Weights of a small GPT-style language model, trained from scratch on English Wikipedia.
Architecture: learned positions, biases, tied embeddings.
Training: a variant of SOAP for these matrices, 4634 steps.
Each number is 500 + 40 x the weight over its row's rms, rounded and kept within 0 to 999. Layers, rows and columns count from 0. Numbers have three digits each. The size before them is the row's rms in percent of the matrix's.

# layer 3 attention query, 96x96, rms 0.0532, rows 17-31, columns 0-95
077:436518440448528540559460493542451468561501423531520521530507529482483447514532512497512420559442470499450464579414482564546465484510480525498518521454503529514430601529469526496514487497499546505484426465506551577470530550520458448490525493477448436511489515528504534510502505417520569486
072:510550462478447524528464537487470469569456474465437548582507549486564411462509439505521523551448475474540529522490503586416527550494493547453460540538526476503477560545540509546506441531566542536467488503455520469546406494484561458550484528494512503480490518491480520528521455442519523439
070:542451476481537560493500402442532439469460531511432491554412533475496494507445523498522436535489434540592482532522546490504496484495552506481459566497458497571448518514485463526524479573486570528472507447471515504473537584427518487531464526459510558477522496487494501525547484421550522461
076:479446495510458473566532485521455513519460462499461569520507505508550524562531508472546543540477503507481550509501536407518566498498524391444469444462472487480486526414513460491550466488437469532515560439452448479457552495488472482552458486510469491592498537498457596519548474510520432482
081:550563550541488416503530516510609525569480515533498500473505444562460414547481490474465579488529502480519523539460516513534471472465522464558428462579465532528456494521572499478497529458472482520442456489465495450514445476519454523507457541500504475430519409461490498573503512487451466504
075:455556540517520574502473477416437519470496438491471494499466479473461572547531473454483475571577470479444464492536481523461542529476546460441489492471511530546527552451492469479540433516515508546545452518450540561520534520488461466476529562510546527631477491528520502443522533500511475572
079:488524536472433506484459482486554480554541470501600475476551568483468482560506499515481483514532472445498498434517398428545457481510453477541471523473548535460482516553451465453529588520479491443494472585518493480534534526479568437479449548542536526500519545465410469502506472527516471542
063:531497463452579503528485495494537483528474515492464537531487437538530494438540480470509515522527500668496524417523446447434511482445460476504511504416463518523464514522563533532529507473495534452498495466520538528524453488482495498444444585474468482498504506445572583542473512466481513554
069:488482545438521519461432511488536463497485463480496479569497493495548465447565504494495513521487407519472480526464531544495571487599447573476477509487523477524542508516477411549471483584579479459533566569528467562470570491529538460541542500420529519501473503487485493509484537436537546471
064:467429511442439481466529443504404556444509400407490501515472499563518501534499508567529517528375484491487479495546507522504533503463507540446477505518443486438550440464554544530535515475558537513522505450509503559484539495512500499495567509533507548514538546516490455518534453516520573523
075:436483435467557530423510526471558491472489434443486489558494533509536488469465563524555464536546474490484509505508456502434454464528521528539475503579435523530461482571473543557479509528508497424510588486444508500524465528499424432504439473473425532534475487492497476524481458489442444571
066:508504513549474506486455527492506474535540530459468527458451505560532453496513480463508503465563506354502506468497401465478532513523431524523541506529449482526481487471552534460522502537502456454608461475503436516445497471506494553502522524522555517522437545531485464631487531485539524471
064:517517525460522429563523422514558449536499492506527508406497546507475530411508523424473497524510458512526437533484518505514483537500491464587536503508560529391590571476453514487520506514521438510490465559517482529451502518522466543459477478493487427516540485508443396499486535524472474484
071:444423511484469579552532529566538503509507583508511513500401508472480439530498494503453533462506521537478517461465474490519512485532495500464459481436440535479447488491516474429467542516434480472590504509563492473400443462518506577531512560550562513485512557485480452481477550447513479547
066:557522419498512478437526516449449488524536458442494484551495488474494510523539495473497482568403514487491436461486550490468505524473459564605430527530563445505492473504534496456532473442513472488460488518453443505545440428465471528495410471511474496450510489495466462524468559592552491512
# layer 3 attention key, 96x96, rms 0.0524, rows 17-31, columns 0-95
072:508539464510566518476468555499540497646492503455440485530479538504525437495506434470459541511536442524495462480484501496535498461551503495488434562369571500514523528533475539442460484505510485498533505524540486530505473532524555502530464436533414445462517491478521510474505434448533506558
076:584525546561493540511437530493484482502410488462500470564488460495517472468487457442480529539585474469514481480551517537471518513497545498531358460453568478490461451562525477522506457506498525507509530544496459493584445503527611531479513498496474451445514518513533476470477462518523503568
062:555506503507542553493451443415553557472440489611485486527520555505556520465531513483446438481477485552462446518501553565496460448490530500406405553520498534494436504528521500590451476550457489480518515506523470527445505494480526465562530515484477478525526477466462481480527496432447497480
070:492515512437529455580542553485497502554450495507429555465521475537542527485538538487511512505450446457498441578411556470504515501497544499502537453456534459483501551451552505528529449512495543516445509500541488491476544426493475482482538454468562437497492475548553590447505517416573469471
068:521485555522444468486534501510550491532507466476499501462488521458485486491526541408473510539486532549550481448504528551441488527523602459556501496509565480461546541499561494480535491455455515515394561589476488486585479479484492529454396537461561445487512443560502487489472510457498519454
070:500519489465511491545510417501485488528482478514489537514496485536516582470459492531569492447543414415492471528388439489526523450496504481466487467503516589591501494556456508529499465539479528519478505447456533505478563583521480503546495481408516483520458498462527567434555491464455474464
081:407580492462486558469478435514564544447524488526517523473508573503405518531472489549486551542510517414502505548552454453519451518490522490508509490501433576553513473499413560490552522474486522423512521486408493472500478506423487490511489509526469525543534527506436484493513558537460462512
058:472479526442504447406481458435568509497534486453421503506490415475512537451588419504536481581528525505493541427551468488476564490504439548530460537456540480492451535558507515477509475505477511442534491528529525504522521503489501528452414507446468519565579470496467522493516490488497488568
063:541505543515447584421505492489527468444466519479563405520462519499487456463513451522490513474500470508483461525528483446470572491535483568460444510508494496528586467507519494534458534513552513493611464546541447468474540519542525570485502453483450487491524570482558532513497543403550534529
056:488488468513477483484543438535445523501517572471455530481465513515499507498471554519593482518501444485454484487441533504543526484526528529441497518502391535473443517489548569537492459467595531590542481482476553464466476530522520427522503547580537592510492525485507539512447509521591499485
068:491513423543506522419476471448468555526508505487525483521459550471551497474438558519508488523579524476520484483527451503568543459512494529530496510566519517445406521541501526522440492495519514481621505477490457553383424485509510501468477492530522482443531428501517530490509590528528535514
062:495453471477506489505572514500492466499510424467557507476415485441488531474485462513502548460499464410518536594511438513587516482572505470486503511490414522473460439439455455452551417547506495515527497493441491582466492529512469535571508496568495505507509481542474463569496541457532480503
056:444465495434495490548484466471461436535507467556503522530568545560476536485544481441459444486507518504549507533509514514472496525559449526556516511531511492467592536533476517514512531488495481517419490470471474464517481564449429588455542457531449476518502617514484530549491441527537437431
067:461431472508552525541561507517551491505560519512452502456515555508505460507550459617508482506467494441421571504507536502523447429506533471475526484530455571532426463483437450466490469532473506511475529486491500443481470519505484515542469502462446478541591490500492548534529482433466404448
064:503405511539491506469455513502434535445494413494518533522452445553490567524453532513480469483507606456542520451555544476484488557504487452582439488470551526547502538451557454515522494497523523524521551515473451505509508523459529499459514498552566565473504554443542513483422495537569526486
# layer 3 attention value, 96x96, rms 0.0526, rows 0-18, columns 0-95
066:535565404486504539457539460482530435458572557572484597493501470505512515430544515521535493494522545506495441539521513469485547519530522456517453475483539502525492558500498422443451485465535455541540485511519520462513543484500571456545493576519557477449446491490548524527557437549465454539
069:471546592481485493521532578486439505549589428467470468491485509493541497479480499490530510521387506493512529432539546477594464526441531518477435530494484515486520586547486451479572503510476499514490530525468542523490505438543539511491573458486496507460428519491466479443523577538493550533
063:476511500488483526500420495478442459502398451516539505508384546496452469452491416459547525488517462507498466525497473425535456500460547533539517510459419486597512466558503470572458518477484453506514507489466450460463447538485463463520533527518458502498548489497464479616515477465489492495
070:530409495484481517461416495505520486520499565561503559457564528491494551414468460482500486513606512438539458455522457531489544479460576524471465507468506571539454532527520520435576527452536543447528539491552524453498500459494511470483459487493468443438536523459489522482513503579457509532
066:484533548511455535601508523527473474528486432449559432538486523517441507507543471550541436457508479478476583481550504543461426494486551499579513524483531471471511467504397491521476470498509518455545475541407490513522538521518539487409537504412479489531487507480452556533503521532549500542
069:552472486490541515421501509487555561501472375524470523508469495501486464481478552428551517458463470461499476574455516499556537547527505470484492494491499446492455467479476507460464565469488509498383553544508480507474563487496457490498496430428507474507578493429456498538464533543557492429
084:506501523533547504460434523532549543465424450535465496592479552496513530512541480480508552411520449517581430542468455461493453491520586446517553500601478473560499508474455566461481491551516473444536433480518555467506481533477476502518500467509514533562498553487460542548488510486549499528
070:559384494389459542523479485460572545512460569461469478506466505558431484489538439466586566509452435494508530528481463484469459488551467479508500506485513539540522498543555509435528557514492524503499455454470571521471505493547494498493568476534558464481435533482517512494508564545510476485
076:501422455462468502518524550533463503460487527456492473462427595558539476513487504458489473567468486437501430424502448496534473543440490549493470442518557530551492504496544510508590445469441503504476528557502534531488528478532547571455508481442444448510499530474471595502539545471534513515
073:441483447473521517513507490490512472492473513478534455568467497502508443511450542580383556462457467505610529506582495509537535490510568458474494470513516426525522512472509459483441474491480506504451529491464543531481478537489534528527505530526497502511476458367473452540518529498568442428
069:474473457531524499488488463517438519547538514515517486521435482527432553419525502458617448484541524497502503495496541518485559492558411504427537499508523525462503481465425530441520545464561476480502587537512526537556503506462516526527568453556474541516532464526496453494569433519481428519
060:482513509509525465496515462507500509462498507450501503567523576527428506591558437421478467454585508489496482454516482508519467502551451437561510527522541555440478496445439541537527450475517543487564391482504464459532527537526563487499540491514456468497478527524487517496534532444483612515
064:498401470438552429569514506552520521542490521529438419507420518543502515491508507488548519476572496544503477498543500401529479554472556541469469513543475500495567489491494594476494514447514543523513522504491548557512416511543430463488485505455482578483501518497531506568504536512490486571
074:505495480579483438469568490568498528511555424485504476506554527483485543441494520554487561508503485548484528513542551504467438504452467579576480546464510554489522507463472522449504474511487435472524497596426545498472463473495502402448496509549472511481503528463519444473540404481526440501
065:519497438517576488529471531473513542597527541473529530502461526521456501533487566429514483538542468490438548538481466452473531412539481514378470593513556505549482521534494463481503542497561481456487495522497568442533441461511498526498518420531517503504460429506488514510413511505484479500
076:479381520498415508504428436561486459526428557540449500491450536571466568512491553522453503479512473451496498569519398480512537556498509493457510419476576499560548484499474543515460519528511494512477482470486568511467489483516481518518515519484463517472438446564516468523499530443473499529
070:546514464507446492518487575510422466471429485545466462473469544513494553502502483488550492508502507439478519470531521469568501544484528500470467403529488525472434491517547494519434615501435498460458487551482517582513571478534445555497569451479527494536523488514516502433481454448508459422
070:480425479472542533489442527535545541436496500528516509469534517453473520522578531554472516501504430512516440457452498538577488493457502482534459485512472536467507459588461581499460569410483453476477464463519527456474528478410483487480508416563540464493426532536527508512465535471441479524
071:489541513580485439491536486479483494495557485445462462534519455465570429511464476458551504425550526555528565483492518502504508546586520466461456461546479484528439545489562500516547440428519530502524462492520503578528548504597436496480515491464572520453501526465577524432488487503498496469
# layer 3 attention output (transposed), 96x96, rms 0.065, rows 0-18, columns 0-95
076:471447520530546559448578519537488456427537463507521428534494511433544603541417469517471469416456477487537566447492497542475549448469514469485463540492508551499511520507474503499528493470536481503485515529466512535516484449429480534531464399490520513546510488486487580485462518573457464455
073:568517452450457469526494435510482587587437538504494481412512531506497401485481568484524508487563479540488488513545485485446513513536472522509559436504496498510493468466462489515496496511554516498453552461496412458506430489501470530476603509464514434533414533511535508456558545514508523518
073:463535532480562507603541415473550555505534480509504446536594484503521421517504507538514497504479574437568456535457521442553443497511478493517476532505525544550503541532423542442485451570472507542491501466468518449487527462461524501437515488516532479499485430494541448498500460473547444452
082:503553490498527545496532528512543495493553445440596510497507518520563472489470493478542484477459481571473486492486487496458496526538484536481574477458498538507421555561522489556475551545476455433528513493592496512498498525445513498493490478503536490449384416495508423482574524466409480548
082:471441435465464454469506491514534534520491509534413515489460512472501495447491479556468491463498457525537561511395528519541474499486513450525507511581445560514432519453555514507460468516479441552448479448482444495497432517478460532556444531520482473491505394464455413493452520509442497457
084:492523453505453532426542446458475510523499536465547500512485546510555523482496383563490537495526523427469573516503446400503541464440465511458550490448463458449485524578562518516463519534511485496597549472489529502442469529515540513501488519511543559500458520526492535531534456461536516567
089:412554467518532523520522452451461544494512575542474460491484527474555486498534373499512542494536547437513497515434526465516520483519439603521444520495535503497497474512508458472468497503477485485536407504473509478445526475575576512540536439472528459479473496460497502540524425537575533475
078:488493458546446412473485486542569503487504592491515576546553520528459476522523493458480541535501470456480429476511455435528471517521454573474474484436481487528494471591553497432487519498420502488463516519555441450508500454479513545468523516518469447554471558536585518579489489469489512472
089:499505491463466533538469493557507580487494544478504510465477554469506486504495573533483432535526422561526479461519465524446442559467489492481536483503479510507423475560482519425527512498552445485506489473598469556526499515400509502447513536536513457472434517505488395473554566507479577493
081:512582534517533485551482480424417523523471537542460520546443547534596504513550472493502464543530531508536485509473515514452496531517442555480420533434488471406528474472468508485481497511496498489497448516503472420449568473498532452453490519460475497596494517546492559528508405510491501439
069:503444479572529507477516599503529427432547472503475435509516499434573495527451441531472534465499498608466512489492541454425512489476568525523477552488506505569496460546532548502438485525484478486559544467493528428570460472531491506519451533568495420491499469538505533488449537500521495496
078:527435473452507507533499555576515471521455578540496537504520497465491537485450552558506492486462453568555470535414482518534458531532548540554483533427510519533417494485490499497504464529491447514488462492503463658533505490506538517573553484473462455428492501482529426520505520514494477510
094:467585545531529530544469514477481529528494533471496525471534492527523367462561410533532542516502475438453482458535466481508524531546427565507524467474489452497480464545507517492471485554513472478530534493589499426507484516516488468500512530560512446606474517540516544504483483414511525429
089:471473483462538502488553518442472426480483520534482452440499508529514471519482486522563517566519486527458516522501547527567494426521515458457508436489432524474528624522449465547454550518518473526475500466461498489486545559522436484552521491464542421479524508507451608500522498416534501432
080:449475455478546503467540470463521501410594512497513539503454519520541480511496406503505461488545515470415505475523482445494526520470494574502539492454506508556530448484525516506510512538486538507498571474500531431500570461552463573463508473505506540561457518468562536583489592568533563495
086:446538554518520492544543555520564596512455514498554485439461492491476485548473489460541493467506419488471486530547532484492521506486478508422447483522419452439512459495520499433534548437468518448540502529535419435531530506480451503538526580589454441512527540524526486524556482475491531467
092:457492550483504511503456419504494532476454440446500466450487490511523476456462456503505549524526509529561514481537484511491536468478475469555504488430477499462525543512501503519517515452447499488503559533569442506437455511468551460429439607623526462469446542482499502430499540563551548550
081:496463440548435469418524537530497519586472545482497497496408521492456529486471468416532524530450501540479537478444517510439511500512561538575480487433552474499526587469566496493457473555511484461474490555528486542513491458543497523559450546404471460494544446483520491451478469523477531526
078:497534555486510457516427475478428436507467440511491490502553480484536446520529510466491515462521494477536432450588521396521555492577476556537502494485516494507497494534482403517503480510446508526528538462461478505424503532471530492495511466570568555534455567500465554520535425534577514469